Weights of a small transformer language model: untied embeddings.
Each number is 50 + 12 x the weight over its row's rms, rounded and kept within 0 to 99. Layers, rows and columns count from 0. The size before them is the row's rms in percent of the matrix's.

# layer 9 attention value, 256x256, rms 0.208, rows 164-218, columns 128-255
107:47 35 48 46 63 67 54 56 54 67 40 54 45 38 37 72 42 37 54 58 57 29 52 59 39 36 37 42 48 70 40 58 32 55 39 41 50 62 32 68 42 59 30 49 50 40 31 39 42 44 55 38 66 49 44 38 37 51 44 42 69 40 36 51 50 51 38 46 59 36 45 53 52 43 50 45 49 60 42 57 45 55 60 35 69 33 63 52 55 35 39 60 49 31 45 88 65 43 45 35 69 38 43 52 25 57 40 39 52 19 42 55 46 47 49 50 53 50 56 32 32 41 37 37 68 47 48 46
096:42 55 42 31 44 65 53 44 46 64 52 59 77 53 59 54 55 46 52 43 56 53 52 48 44 50 47 71 45 47 65 61 28 32 65 44 47 37 23 34 63 55 50 53 47 52 81 77 52 43 48 45 50 25 36 48 51 43 39 44 45 50 56 35 44 61 45 72 61 56 60 39 29 41 48 38 58 61 47 40 71 60 50 47 47 39 39 46 37 66 55 48 42 51 55 35 61 63 55 75 59 51 84 57 53 55 44 56 41 80 50 50 27 53 55 58 52 76 54 55 53 56 59 49 54 68 37 60
096:71 54 63 37 36 53 59 58 55 44 46 56 56 50 50 65 50 16 63 68 53 33 44 64 53 60 36 42 49 48 57 69 31 37 36 49 64 53 65 61 67 72 42 38 41 31 58 58 34 45 54 37 49 39 51 45 47 41 67 52 52 43 61 47 51 36 51 51 49 51 52 49 44 36 55 72 55 48 76 19 66 75 33 53 64 33 59 45 93 56 51 41 50 50 35 46 55 42 50 44 51 65 54 32 56 62 59 55 48 51 47 30 38 47 57 45 71 60 56 70 60 59 31 47 52 23 54 61
099:29 71 40 68 62 37 56 67 67 73 62 53 54 66 58 49 51 32 23 74 49 35 53 55 61 26 55 32 35 54 54 78 39 51 48 43 48 46 45 33 48 33 58 54 49 51 69 53 35 44 54 58 40 42 54 44 49 53 20 52 64 61 57 50 46 43 35 59 71 47 47 69 48 53 65 63 61 34 57 33 25 52 47 41 61 40 45 56 57 62 62 33 54 50 65 44 50 53 45 29 61 73 41 44 45 33 46 30 50 37 51 59 63 59 55 48 63 61 49 70 59 48 83 76 43 69 56 54
091:31 58 56 45 60 36 23 55 38 50 46 51 69 44 39 52 45 52 73 49 38 55 41 64 41 54 56 40 75 58 57 69 33 53 47 62 34 40 39 72 47 59 62 48 58 59 31 39 42 15 46 35 29 32 61 53 61 60 55 76 49 37 43 54 46 66 36 48 48 41 44 47 38 55 17 47 43 73 39 63 60 60 52 50 57 55 43 33 39 46 49 65 32 39 39 34 51 46 50 56 60 33 55 29 54 36 62 56 51 28 58 62 44 47 52 30 43 37 37 37 44 53 50 56 34 57 36 40
099:54 56 64 55 25 42 56 48 48 47 44 57 54 53 51 62 58 76 50 43 58 53 63 44 43 55 59 79 30 68 45 56 62 49 59 48 40 50 39 56 26 36 36 45 57 40 35 63 36 40 35 53 42 46 40 47 42 60 48 62 42 63 28 49 39 59 49 57 25 38 51 52 67 49 45 32 60 58 26 55 47 40 50 46 61 50 56 54 55 47 35 47 55 27 51 36 36 24 51 45 39 48 46 50 49 53 59 47 41 43 68 52 57 44 70 49 35 57 66 72 36 49 83 50 56 64 64 52
098:36 40 48 81 47 48 68 50 24 78 63 52 56 48 48 58 39 58 56 61 52 51 45 78 34 36 53 34 21 54 49 58 56 51 80 48 53 28 39 50 54 47 52 54 54 36 36 23 57 55 56 49 32 60 39 65 48 52 73 65 44 37 67 48 62 64 32 60 51 51 48 56 41 59 50 41 41 36 60 47 49 54 44 50 70 61 53 63 71 44 40 75 40 50 26 26 67 53 45 27 56 55 45 52 42 43 26 57 55 52 55 54 69 58 41 19 46 58 55 56 58 45 54 52 58 62 46 60
090:56 34 78 56 44 52 63 60 45 47 66 33 47 50 64 47 31 57 42 47 52 53 62 62 74 39 20 37 47 44 65 42 26 51 65 28 48 42 60 42 38 42 32 39 67 51 53 64 48 47 53 56 47 31 47 47 57 49 39 56 59 51 52 46 60 37 77 44 70 43 45 55 60 58 61 53 40 37 54 48 24 51 41 48 50 66 44 69 44 60 52 67 41 55 70 43 64 56 31 56 48 65 51 42 45 37 49 68 55 53 48 46 58 39 46 34 66 73 49 58 67 53 69 31 72 42 60 44
096:20 38 41 61 59 57 52 47 26 57 48 49 30 43 42 51 57 69 43 67 29 48 54 42 62 27 61 56 51 64 42 46 44 46 51 47 16 41 45 49 49 41 29 44 46 32 40 59 44 72 68 68 46 37 28 34 36 61 56 34 53 38 44 58 54 45 44 34 79 42 45 52 37 75 44 69 49 60 61 39 41 61 78 50 51 52 45 53 71 56 58 64 67 42 59 72 49 60 52 30 45 40 65 43 54 59 52 52 54 45 59 36 64 52 50 65 22 72 73 62 55 41 59 27 61 42 76 44
099:76 66 58 55 64 57 40 59 54 44 37 50 44 30 56 62 46 47 47 55 52 36 61 46 52 59 73 59 49 38 60 62 37 67 43 56 24 49 32 53 37 59 38 56 66 47 37 35 49 31 50 51 68 45 43 52 52 47 43 46 71 53 63 40 63 44 58 47 43 52 54 38 44 36 23 53 45 31 25 54 54 55 57 44 41 38 77 67 27 50 41 46 29 33 41 52 53 48 59 35 46 48 43 54 56 64 61 46 53 31 39 38 74 41 52 49 32 66 67 43 40 48 60 46 47 44 45 38
089:56 20 43 49 69 12 40 44 43 59 77 38 53 50 53 39 59 60 75 58 58 37 62 45 41 47 61 62 42 60 53 28 56 53 46 29 47 53 64 46 54 45 33 40 75 38 40 44 54 47 54 53 32 38 51 52 50 61 57 59 48 39 62 39 56 39 69 39 61 72 30 44 36 63 63 53 49 42 61 41 62 42 70 55 55 67 58 52 55 52 37 62 47 63 68 57 41 52 59 59 53 70 73 34 76 57 22 52 48 43 58 50 53 56 63 50 35 48 47 52 67 26 35 41 46 59 48 44
089:56 50 69 45 48 66 47 46 44 52 60 50 45 69 47 26 55 68 53 41 41 52 73 53 38 46 50 39 65 61 29 35 52 53 66 29 70 42 65 75 58 37 48 32 46 33 32 20 28 51 43 58 44 49 48 57 53 21 22 61 38 68 58 48 64 22 49 57 39 60 51 56 43 61 62 54 26 58 39 35 43 40 56 47 47 35 57 50 59 55 47 46 48 61 42 28 48 46 55 41 47 55 59 29 80 57 45 50 34 35 35 35 54 46 71 36 56 61 49 55 62 53 71 30 38 58 62 43
091:63 48 43 70 37 55 58 50 58 59 40 58 47 52 62 26 59 45 49 43 48 39 63 49 58 45 41 42 59 29 50 48 47 27 54 39 64 40 39 39 54 67 39 41 66 58 29 57 59 51 69 52 67 58 52 63 46 48 80 56 42 41 55 73 63 63 24 75 39 60 65 50 44 64 58 62 52 32 80 44 40 37 35 49 51 60 49 59 52 61 34 28 53 41 13 57 51 51 41 61 55 69 34 49 59 61 55 53 59 47 32 62 44 37 60 46 68 23 39 45 63 43 54 52 37 51 57 27
091:66 45 64 32 55 51 55 43 58 67 50 57 44 51 53 41 73 42 49 56 63 60 54 37 55 36 65 33 38 57 49 43 46 64 66 58 43 35 77 42 47 52 43 57 35 41 55 27 39 59 73 41 68 56 49 56 38 55 72 70 28 38 54 45 48 55 58 41 55 63 47 60 43 64 32 60 37 33 70 54 65 58 59 73 48 57 51 50 45 60 58 51 65 61 59 35 62 29 65 48 43 56 53 52 72 39 34 36 59 45 39 44 48 50 54 61 48 53 42 48 70 64 56 57 60 54 41 39
089:54 55 44 50 50 58 64 25 60 44 63 53 64 43 64 63 34 56 54 61 48 67 64 68 60 49 29 63 38 38 36 32 51 60 32 42 51 34 30 55 53 39 32 40 40 52 56 52 44 57 57 46 62 53 69 50 34 44 30 52 40 32 47 52 50 48 57 47 53 56 52 33 36 56 50 55 59 55 45 29 42 34 70 60 44 36 49 48 33 39 68 57 51 59 46 72 57 59 62 39 47 36 37 55 47 70 62 47 49 50 44 50 62 56 73 46 69 51 54 62 38 62 63 66 28 37 49 59
089:68 62 65 31 21 54 64 57 61 74 61 68 49 45 33 37 53 67 50 36 58 62 48 51 67 73 57 45 49 39 61 75 55 54 55 75 53 30 77 45 56 49 48 41 33 63 57 64 52 50 55 57 32 45 51 56 42 48 58 44 45 61 49 38 47 56 66 56 45 62 65 76 31 57 56 61 55 43 49 48 58 47 48 62 39 44 50 39 51 50 61 49 60 72 51 32 55 44 46 38 45 46 49 67 46 16 52 65 62 61 45 51 48 58 40 61 47 51 39 47 74 52 49 43 58 41 43 67
087:46 47 37 42 50 55 45 56 57 51 77 42 66 58 33 51 60 32 46 57 59 43 59 63 52 46 59 59 68 46 53 32 51 64 39 68 72 63 60 38 50 53 51 28 89 40 31 56 59 47 71 44 33 59 53 48 43 71 44 68 27 35 30 47 53 24 45 65 50 38 70 42 64 46 75 70 44 45 56 71 63 51 65 56 64 43 46 57 35 50 49 50 57 42 38 62 49 55 56 46 49 36 27 49 42 52 36 51 52 36 47 36 56 63 36 52 58 47 53 61 56 65 56 66 43 55 44 43
099:42 53 31 51 42 47 43 54 70 29 53 61 61 32 56 71 55 49 65 53 56 58 46 48 66 64 58 62 43 55 36 57 80 48 41 57 59 69 36 58 67 38 51 38 57 58 42 59 42 45 47 50 57 44 43 38 57 54 49 65 61 41 46 35 47 53 50 56 46 60 59 53 50 62 28 75 62 44 48 51 55 39 55 34 43 58 60 22 29 37 38 35 32 55 54 50 48 45 42 56 55 62 47 26 57 79 53 46 42 33 53 52 51 43 64 58 34 35 26 54 28 46 67 56 60 59 43 41
083:50 47 37 49 50 55 59 55 45 47 63 66 47 52 55 40 59 44 44 60 53 42 41 49 62 48 68 57 49 54 35 41 37 41 52 64 50 67 43 43 52 66 70 59 46 27 39 59 61 33 46 54 37 36 70 59 34 53 51 58 59 43 58 44 40 44 32 55 56 39 59 31 55 49 53 44 55 39 61 41 32 48 47 32 33 52 59 32 26 43 50 56 39 43 44 44 49 55 43 71 47 30 34 56 62 35 40 36 75 73 29 76 52 69 56 57 59 54 69 46 36 32 34 54 69 50 48 34
099:46 62 53 29 56 53 61 68 24 57 64 49 39 41 34 51 52 47 41 34 61 36 37 75 51 57 90 38 49 63 57 55 48 57 47 34 58 43 42 57 43 44 38 52 42 47 21 68 50 52 57 45 56 32 62 50 37 32 35 40 66 44 56 37 35 47 80 58 29 34 33 69 46 29 62 52 66 55 49 53 54 47 47 29 53 55 60 42 52 38 42 68 62 59 38 42 48 57 46 66 37 22 48 59 48 35 52 48 60 46 41 44 23 51 53 39 50 67 42 39 54 69 51 60 43 69 67 32
094:43 50 61 38 45 58 38 59 65 40 71 34 52 58 62 28 44 60 47 36 53 40 49 50 52 62 74 35 49 40 17 60 54 42 54 40 44 51 58 35 57 57 65 36 76 44 52 52 50 34 56 49 46 47 52 75 54 49 41 53 53 47 49 51 54 58 38 33 77 39 35 34 48 40 42 45 60 32 44 51 58 61 53 51 58 58 65 57 56 61 50 47 47 65 55 53 53 61 52 68 42 47 27 33 44 47 41 60 50 56 54 59 47 40 52 19 43 86 36 54 41 37 76 59 51 28 42 56
095:49 57 50 40 47 48 50 64 50 51 48 56 58 47 47 44 24 61 58 38 61 65 53 31 38 47 36 26 59 59 60 33 56 37 61 53 61 47 52 42 55 60 59 71 47 46 81 41 42 54 29 61 52 40 50 41 55 44 35 40 43 86 58 73 54 29 35 47 33 57 40 39 42 64 56 36 58 27 53 60 63 75 30 43 65 36 52 52 31 37 40 48 48 27 56 39 48 58 54 46 39 60 74 41 54 58 43 14 41 67 60 59 44 40 31 46 53 43 53 60 56 46 59 66 46 61 50 36
091:64 33 48 47 31 49 46 75 61 63 59 49 43 32 64 56 38 19 58 41 44 53 56 45 24 51 62 52 64 54 47 41 31 62 43 45 39 48 52 24 43 62 61 45 77 35 52 48 55 75 55 37 37 72 42 69 51 47 56 42 72 51 45 49 62 26 45 54 50 47 28 49 56 53 58 59 34 42 32 55 44 42 64 60 68 56 52 61 19 56 58 35 52 50 33 48 37 48 63 41 53 48 40 41 45 35 63 44 64 50 52 57 67 41 46 62 47 38 31 59 33 46 33 43 53 56 47 70
087:79 20 51 50 56 57 50 41 59 45 43 40 50 71 68 55 43 41 28 66 55 44 49 48 50 30 21 50 42 45 46 48 70 40 34 67 50 43 70 26 74 39 33 48 60 62 53 37 65 69 54 42 26 40 74 68 45 52 56 39 50 47 57 55 58 64 66 60 56 49 33 53 36 45 40 54 70 44 48 49 23 59 52 45 42 50 64 43 60 38 32 65 41 61 49 39 75 48 58 51 67 46 39 51 48 46 56 65 60 73 54 61 36 43 43 59 64 63 41 61 55 57 45 56 44 63 64 48
089:43 38 60 50 60 46 46 66 27 50 31 54 57 51 47 64 61 37 45 65 46 70 58 51 60 63 55 54 46 45 48 54 37 63 56 49 44 34 60 68 69 54 57 64 66 70 34 57 45 53 47 54 62 46 38 43 63 55 48 59 50 55 40 52 69 55 37 24 54 74 54 49 46 72 37 63 49 29 75 30 59 43 69 47 58 46 65 49 58 53 39 58 47 70 37 41 58 39 63 54 28 30 54 35 56 51 38 44 64 81 43 39 37 59 26 60 52 46 55 73 46 42 48 64 60 64 61 73
087:49 29 33 57 43 64 43 48 54 63 65 43 70 56 50 62 44 53 56 57 26 42 27 31 25 51 48 44 48 61 51 43 29 60 37 15 42 20 78 46 67 55 62 32 40 48 50 51 51 60 56 51 60 55 27 45 45 37 52 44 57 51 49 28 45 62 67 61 60 43 46 52 41 55 48 29 50 44 54 52 45 56 53 28 35 51 40 50 65 36 66 65 61 50 63 60 41 56 49 57 57 40 25 46 45 52 60 31 39 59 39 66 65 31 44 47 44 50 44 60 19 39 47 52 63 58 45 50
096:48 63 53 57 48 21 26 37 57 56 43 68 68 50 49 34 45 48 54 51 46 46 81 55 61 47 51 55 48 45 40 49 38 42 56 46 52 63 58 42 56 56 65 52 34 45 35 64 29 59 60 55 45 56 62 58 42 45 63 30 67 36 46 73 43 58 52 42 60 43 48 53 49 46 36 61 42 42 49 42 60 43 57 41 43 56 49 63 37 50 43 57 66 38 51 75 47 33 71 49 72 33 82 51 33 35 57 45 37 66 56 41 47 58 44 25 35 64 54 51 41 46 46 56 54 80 50 41
089:40 55 57 49 58 26 57 60 45 41 55 23 62 58 52 50 57 66 52 28 39 42 49 54 63 43 56 34 49 43 64 62 43 71 50 52 15 49 31 51 59 60 63 67 58 51 55 52 42 44 52 42 52 59 44 63 74 54 53 52 34 56 56 86 50 76 67 40 54 35 41 45 51 45 36 55 43 52 54 68 42 32 36 56 54 59 49 31 55 20 49 44 53 37 41 48 54 44 39 59 66 50 47 67 26 57 58 63 41 54 31 55 45 48 60 51 14 67 54 34 63 43 32 52 48 48 39 52
082:47 51 70 43 36 58 57 59 53 38 68 45 67 65 46 51 27 54 52 59 41 68 63 51 62 60 44 61 62 62 53 43 37 60 45 42 50 22 44 64 40 48 53 33 76 63 47 57 81 51 25 52 54 72 44 29 53 52 55 47 61 64 56 46 39 58 68 71 59 30 43 33 45 50 50 49 73 51 54 52 44 46 49 24 33 58 52 42 70 38 80 62 74 53 36 48 67 53 37 59 66 39 46 55 60 17 54 51 73 56 39 50 48 48 52 31 41 49 53 45 39 49 32 35 45 54 40 49
092:33 46 47 51 43 59 37 52 61 48 65 48 49 50 51 55 61 58 42 58 61 43 34 73 46 48 54 73 44 48 44 68 50 62 52 71 37 28 31 50 46 60 38 41 26 31 53 59 34 55 58 37 60 61 72 40 50 62 39 60 37 24 38 49 56 57 74 38 41 28 62 41 52 66 60 59 42 55 46 64 53 60 50 28 61 45 48 45 23 66 71 59 50 60 46 50 47 21 39 63 70 61 42 54 53 42 25 36 41 49 52 68 47 44 63 62 56 32 57 39 45 56 48 29 37 52 35 34
092:56 32 41 55 44 73 44 49 40 39 38 38 39 52 45 36 42 51 50 64 39 34 48 45 47 43 43 54 49 40 47 64 29 44 48 52 40 42 57 48 43 63 65 49 19 76 43 45 49 67 32 60 51 51 54 38 64 31 38 42 70 50 64 56 53 50 54 57 50 54 49 43 28 71 60 56 40 59 63 67 33 33 46 67 52 26 44 42 42 60 52 54 47 41 67 47 33 41 35 59 56 48 46 54 08 53 52 44 44 46 45 61 50 56 37 57 71 34 58 37 45 51 60 67 65 46 50 54
088:63 67 61 17 50 52 57 53 66 44 38 39 62 41 50 28 77 41 57 39 33 63 46 49 26 60 54 46 71 48 51 64 34 52 52 54 47 68 26 74 89 56 44 62 68 43 57 49 45 50 55 44 47 68 55 53 31 40 65 40 30 50 57 35 44 36 40 47 42 65 55 50 46 65 68 73 58 49 61 75 58 26 45 70 49 48 54 43 48 53 65 45 47 42 53 77 63 55 52 57 56 45 52 51 54 47 63 43 32 66 51 44 50 69 64 23 38 39 45 55 47 31 36 68 48 48 61 37
089:28 53 51 45 57 50 58 61 48 46 57 32 49 33 35 57 49 51 54 54 49 42 50 67 64 62 49 61 65 48 45 44 64 29 43 71 39 65 52 49 39 42 56 52 45 43 62 62 41 67 47 48 33 60 64 45 44 44 58 57 61 36 75 43 60 48 58 36 73 48 48 38 52 64 40 69 39 41 45 58 57 46 52 47 64 58 59 55 63 44 45 58 39 35 55 58 48 53 43 52 57 28 40 41 52 54 29 79 54 49 73 62 62 42 26 61 27 55 71 43 30 55 42 69 45 63 50 56
093:57 51 45 45 59 59 42 36 64 60 35 52 36 45 60 40 45 50 58 56 53 49 50 39 35 54 40 66 45 42 31 67 43 30 51 12 49 44 34 49 39 79 32 70 40 53 46 49 56 59 57 53 60 56 62 57 37 24 51 50 70 60 46 63 50 50 54 26 23 48 34 47 48 59 64 44 43 49 33 29 73 39 56 43 36 42 65 49 49 42 58 52 42 48 53 42 57 47 57 62 48 45 34 43 79 40 47 25 47 49 51 52 56 33 59 44 43 56 39 48 22 43 52 36 32 55 47 35
093:40 51 70 45 75 50 56 42 63 32 36 66 71 50 51 75 72 40 44 42 49 34 47 59 49 41 47 20 28 47 53 39 43 52 45 55 67 27 70 40 47 27 41 39 25 41 44 43 53 50 72 47 54 44 55 61 75 42 66 35 55 57 60 40 51 42 62 44 45 53 29 48 49 56 57 43 55 49 35 62 42 48 44 38 60 50 61 64 53 72 52 64 53 46 34 62 46 52 46 56 58 54 42 39 48 60 63 36 61 57 59 42 59 41 54 47 73 37 57 34 62 66 58 61 55 68 53 48
091:31 44 56 39 33 68 59 54 41 36 48 48 47 56 42 40 68 62 45 38 27 50 23 35 55 49 54 47 66 31 48 35 52 44 68 56 62 49 51 44 32 39 67 51 41 61 58 67 54 36 36 66 51 29 63 59 73 41 22 31 67 46 51 59 43 51 31 31 45 41 58 63 71 53 61 32 66 41 49 36 24 64 28 34 51 71 42 43 47 34 47 54 62 43 73 54 42 46 51 58 47 46 40 84 39 46 48 43 45 54 57 49 46 64 41 34 56 39 58 65 55 27 50 45 59 76 55 54
093:54 59 33 52 44 34 54 54 34 47 37 72 36 40 40 57 28 40 74 42 40 38 38 52 01 30 52 42 56 35 49 58 38 60 53 33 68 39 54 59 57 58 55 53 57 58 28 48 54 37 66 61 38 50 42 54 35 60 60 54 62 38 55 53 40 61 58 44 57 58 44 65 65 47 69 54 42 35 54 29 55 50 61 53 27 44 47 66 50 46 64 37 57 69 39 29 68 57 64 49 40 57 59 60 48 53 65 42 67 40 45 67 46 38 37 43 74 52 53 47 52 55 35 46 72 64 50 49
088:61 30 40 60 40 47 49 28 41 55 60 61 31 58 42 51 45 53 64 50 36 50 53 64 57 40 55 44 61 36 71 42 45 54 49 59 55 55 44 58 29 66 33 63 46 74 52 51 37 53 27 63 43 54 64 35 63 43 64 40 63 41 60 77 66 48 56 52 44 52 55 30 58 47 47 64 67 45 54 51 47 63 40 50 29 63 61 60 62 36 73 49 30 69 47 54 39 62 35 42 43 50 49 63 53 53 64 49 62 44 64 29 42 35 64 46 67 40 43 42 41 61 57 35 51 28 65 63
083:50 55 40 57 51 82 65 51 37 59 69 57 32 49 51 52 48 40 55 43 69 42 66 65 60 32 47 75 39 37 74 66 62 33 47 57 45 38 47 36 50 56 39 41 52 58 52 54 44 56 54 21 48 58 28 57 67 75 47 49 48 48 52 32 71 64 39 41 47 36 70 33 42 55 41 52 47 52 37 62 53 35 69 35 27 69 35 43 47 59 36 60 68 49 18 61 71 62 51 58 39 53 40 39 50 47 56 29 58 38 52 50 53 42 61 65 27 63 64 50 85 50 49 55 55 47 38 48
090:45 63 33 71 44 62 23 65 40 53 68 49 49 61 61 43 46 43 58 54 55 59 57 38 51 42 46 34 47 61 73 54 58 41 33 37 44 51 48 40 74 36 55 32 64 43 43 50 64 38 44 48 49 21 72 50 34 46 57 19 56 75 43 35 63 28 54 69 49 35 56 06 47 47 35 46 39 58 52 44 39 46 40 52 31 37 58 81 52 44 50 46 64 41 60 51 71 57 63 66 49 59 65 47 68 49 35 46 46 55 51 53 47 54 47 52 65 46 33 57 53 62 45 45 48 57 48 45
090:35 57 60 41 41 59 60 47 45 49 54 64 58 42 60 43 53 57 37 41 38 47 65 48 55 21 46 61 38 45 45 44 52 60 58 50 28 44 59 62 66 41 71 24 44 79 47 36 43 46 68 54 43 34 36 51 55 39 43 50 53 57 45 35 31 49 48 51 55 65 44 56 75 49 66 60 24 45 44 57 41 58 57 32 48 57 32 41 14 40 72 35 33 56 22 67 53 55 53 49 41 38 46 54 49 63 56 23 57 47 51 44 54 56 60 54 62 31 62 51 25 52 58 58 42 62 54 53
094:63 37 49 40 46 70 36 39 65 35 50 45 59 33 62 51 58 51 60 41 43 36 32 47 53 56 66 51 55 36 56 35 39 44 49 52 73 65 57 59 66 51 70 51 46 34 43 61 50 58 69 51 63 52 34 68 77 70 55 51 55 44 59 57 54 66 35 55 46 44 67 50 49 42 50 35 46 39 36 24 47 62 42 53 46 51 55 50 83 65 55 37 66 52 59 64 54 43 57 80 75 44 58 33 53 41 43 59 67 51 30 33 51 44 43 43 56 55 26 51 67 59 41 45 53 16 53 55
087:45 62 41 51 47 57 37 43 49 67 51 57 29 57 35 74 55 46 68 53 76 52 59 49 34 44 52 54 51 66 53 40 46 45 39 44 58 61 64 50 14 32 48 49 33 48 52 42 16 78 50 48 48 45 46 48 35 44 54 22 46 17 35 45 31 42 43 50 43 63 73 51 51 41 56 47 55 38 47 35 42 45 58 57 38 43 66 44 45 49 52 58 52 61 41 44 46 44 74 76 54 44 47 45 51 32 49 36 40 47 55 48 45 60 47 65 35 55 34 29 34 58 39 41 49 71 61 59
084:60 31 79 39 42 63 47 34 41 51 38 65 60 49 63 47 32 43 35 26 57 44 64 56 57 66 50 62 31 45 53 62 60 32 88 59 67 48 38 57 60 52 53 56 50 41 78 27 37 43 51 47 59 42 44 31 55 64 57 53 30 55 44 60 59 51 52 61 62 51 43 44 45 66 53 58 67 43 51 30 42 54 71 46 58 42 56 41 37 42 41 48 39 36 58 58 68 51 29 66 37 46 49 36 42 39 64 45 51 28 47 46 69 48 42 71 49 38 68 45 48 46 57 49 48 55 45 42
085:48 17 61 65 54 59 42 57 48 55 64 68 73 44 45 39 41 46 39 32 67 32 48 35 39 69 54 48 45 21 73 58 35 37 46 55 62 35 61 61 45 54 53 42 58 53 50 29 53 49 60 48 39 38 48 57 35 42 37 66 45 52 59 44 23 61 64 33 52 35 29 47 80 44 66 57 41 43 38 56 56 36 43 43 63 51 39 55 27 39 36 75 63 59 56 51 67 52 45 45 68 49 41 61 25 43 67 62 62 50 22 42 39 28 39 45 72 54 47 66 47 66 53 38 43 51 49 56
093:13 58 41 40 64 55 39 50 63 50 48 43 38 57 50 49 50 26 69 66 41 48 56 45 64 47 31 47 56 57 50 55 59 49 53 53 40 52 57 43 43 37 44 54 36 65 53 28 59 49 49 59 45 44 56 35 58 46 46 37 60 41 52 48 71 44 55 46 52 43 51 39 47 58 30 68 44 40 35 73 54 58 41 64 58 40 54 56 43 69 64 44 38 54 50 49 54 37 59 61 60 61 59 39 42 43 54 68 51 52 44 36 62 53 47 35 48 71 39 50 52 48 21 60 30 52 48 79
090:79 45 38 42 40 46 57 52 43 48 47 35 71 45 69 46 38 53 40 79 72 41 56 58 65 59 51 48 50 31 71 51 73 48 37 64 67 59 45 45 53 40 37 36 62 79 52 60 54 51 63 49 56 32 54 51 66 44 69 49 71 54 43 38 70 69 53 55 50 51 55 68 60 46 59 47 50 62 31 32 65 47 45 73 51 42 53 54 46 54 59 60 34 56 31 65 31 59 57 61 40 64 44 57 58 24 36 45 36 72 57 32 58 51 25 48 58 86 46 39 43 34 28 43 42 35 47 27
092:64 43 56 53 39 48 42 53 34 52 62 59 19 51 39 61 55 55 48 66 35 72 61 32 46 50 59 61 69 44 43 41 39 67 44 59 50 50 45 59 23 67 44 54 40 51 36 49 61 31 22 57 52 47 66 58 41 39 32 62 51 51 76 42 64 55 76 45 57 43 62 49 37 54 55 53 37 50 36 43 51 45 44 38 41 49 24 51 46 84 39 51 46 41 65 61 54 67 51 26 55 42 43 49 56 44 55 48 51 51 46 68 46 60 33 47 56 62 70 49 54 52 51 53 54 34 72 41
088:46 56 63 57 36 71 69 45 49 62 29 75 30 63 54 49 66 67 42 35 40 35 47 43 50 71 30 70 44 63 42 51 39 54 41 43 39 43 59 51 46 35 45 35 40 41 22 60 59 62 57 47 64 29 62 46 66 40 49 72 53 51 56 22 64 40 45 56 49 57 48 51 39 59 46 42 51 44 44 27 83 58 64 42 55 41 43 45 37 69 56 38 58 78 46 69 57 26 46 54 59 33 45 38 42 53 51 50 60 43 49 57 48 39 43 56 60 41 55 46 39 50 30 52 63 49 40 55
091:33 26 62 32 54 36 47 49 61 35 44 41 43 38 54 45 49 43 43 69 43 54 53 49 49 58 33 55 55 49 65 63 67 38 51 28 54 71 43 49 46 58 47 51 43 28 34 70 61 51 46 37 60 52 43 45 51 50 26 60 43 68 41 56 60 49 15 53 42 46 53 48 56 44 65 41 31 37 52 52 56 58 38 64 29 36 65 42 34 51 59 63 37 57 40 70 61 43 53 62 59 60 38 55 31 59 44 72 48 41 48 44 40 60 55 57 44 42 56 17 25 53 53 43 46 53 55 47
090:46 34 70 63 41 62 66 46 43 42 28 62 34 63 53 62 75 60 35 59 56 73 61 55 60 38 53 57 52 54 51 41 71 33 81 66 47 59 36 47 46 53 34 34 73 52 48 47 50 54 31 70 57 41 43 67 38 55 60 50 39 71 48 58 40 36 62 51 29 54 50 23 52 54 41 65 44 52 70 42 61 47 43 33 41 49 51 51 37 65 46 54 55 43 60 54 47 50 66 53 52 68 60 39 53 67 54 55 72 65 76 44 34 45 57 47 57 47 45 49 47 45 52 33 49 54 46 59
085:64 49 48 37 45 36 50 51 66 61 18 32 51 65 52 53 65 54 44 67 56 52 31 49 67 37 46 47 48 44 59 28 65 61 41 40 49 44 53 15 58 80 55 49 40 41 34 36 52 51 55 73 52 60 38 60 46 55 48 69 41 45 54 33 49 32 58 56 50 55 34 81 34 51 34 23 27 52 35 60 47 57 59 43 54 50 55 59 46 46 31 65 68 43 27 36 48 29 32 16 27 35 59 55 50 51 45 54 56 34 37 61 61 53 39 38 56 53 34 37 35 39 30 52 77 46 46 52
086:46 49 44 57 48 36 49 48 32 57 61 48 51 76 76 31 39 52 59 29 29 52 66 50 40 47 31 43 44 63 52 57 54 44 45 53 64 48 61 49 40 54 60 54 48 61 36 30 32 59 58 60 65 71 43 54 57 67 85 45 30 26 45 76 55 63 46 51 45 59 49 70 55 58 46 59 42 34 56 79 68 57 44 68 77 43 52 53 63 52 43 36 63 40 40 71 36 52 54 38 40 61 71 43 62 47 40 34 50 39 54 51 56 47 26 45 66 54 32 47 54 63 48 49 68 49 59 53
083:51 53 30 54 29 58 58 59 33 43 72 45 66 56 66 37 61 54 73 61 39 66 74 60 47 36 68 61 48 50 69 42 33 49 64 68 38 50 58 52 39 57 74 35 38 40 62 54 37 53 49 42 44 51 47 39 41 21 34 43 47 40 53 29 54 55 40 48 46 54 43 57 60 74 19 60 62 54 50 49 54 61 33 48 40 59 49 68 48 30 51 40 48 40 63 49 29 74 48 41 42 54 62 53 31 60 60 60 33 69 46 38 52 49 71 67 29 66 29 53 56 71 52 29 39 56 47 50
093:36 53 60 43 50 51 50 29 56 59 43 36 51 38 46 37 42 77 61 58 36 48 65 49 49 47 50 47 48 52 53 40 47 43 60 48 70 51 50 56 45 67 48 67 71 44 23 50 59 39 85 68 57 51 46 55 51 49 58 29 41 38 49 50 65 27 32 37 51 43 27 26 58 42 43 49 47 40 44 58 48 59 46 38 30 60 60 45 54 51 46 46 60 47 47 36 49 63 49 44 29 54 48 47 65 45 58 59 45 51 50 56 26 65 37 38 63 36 64 39 30 48 32 70 51 40 65 35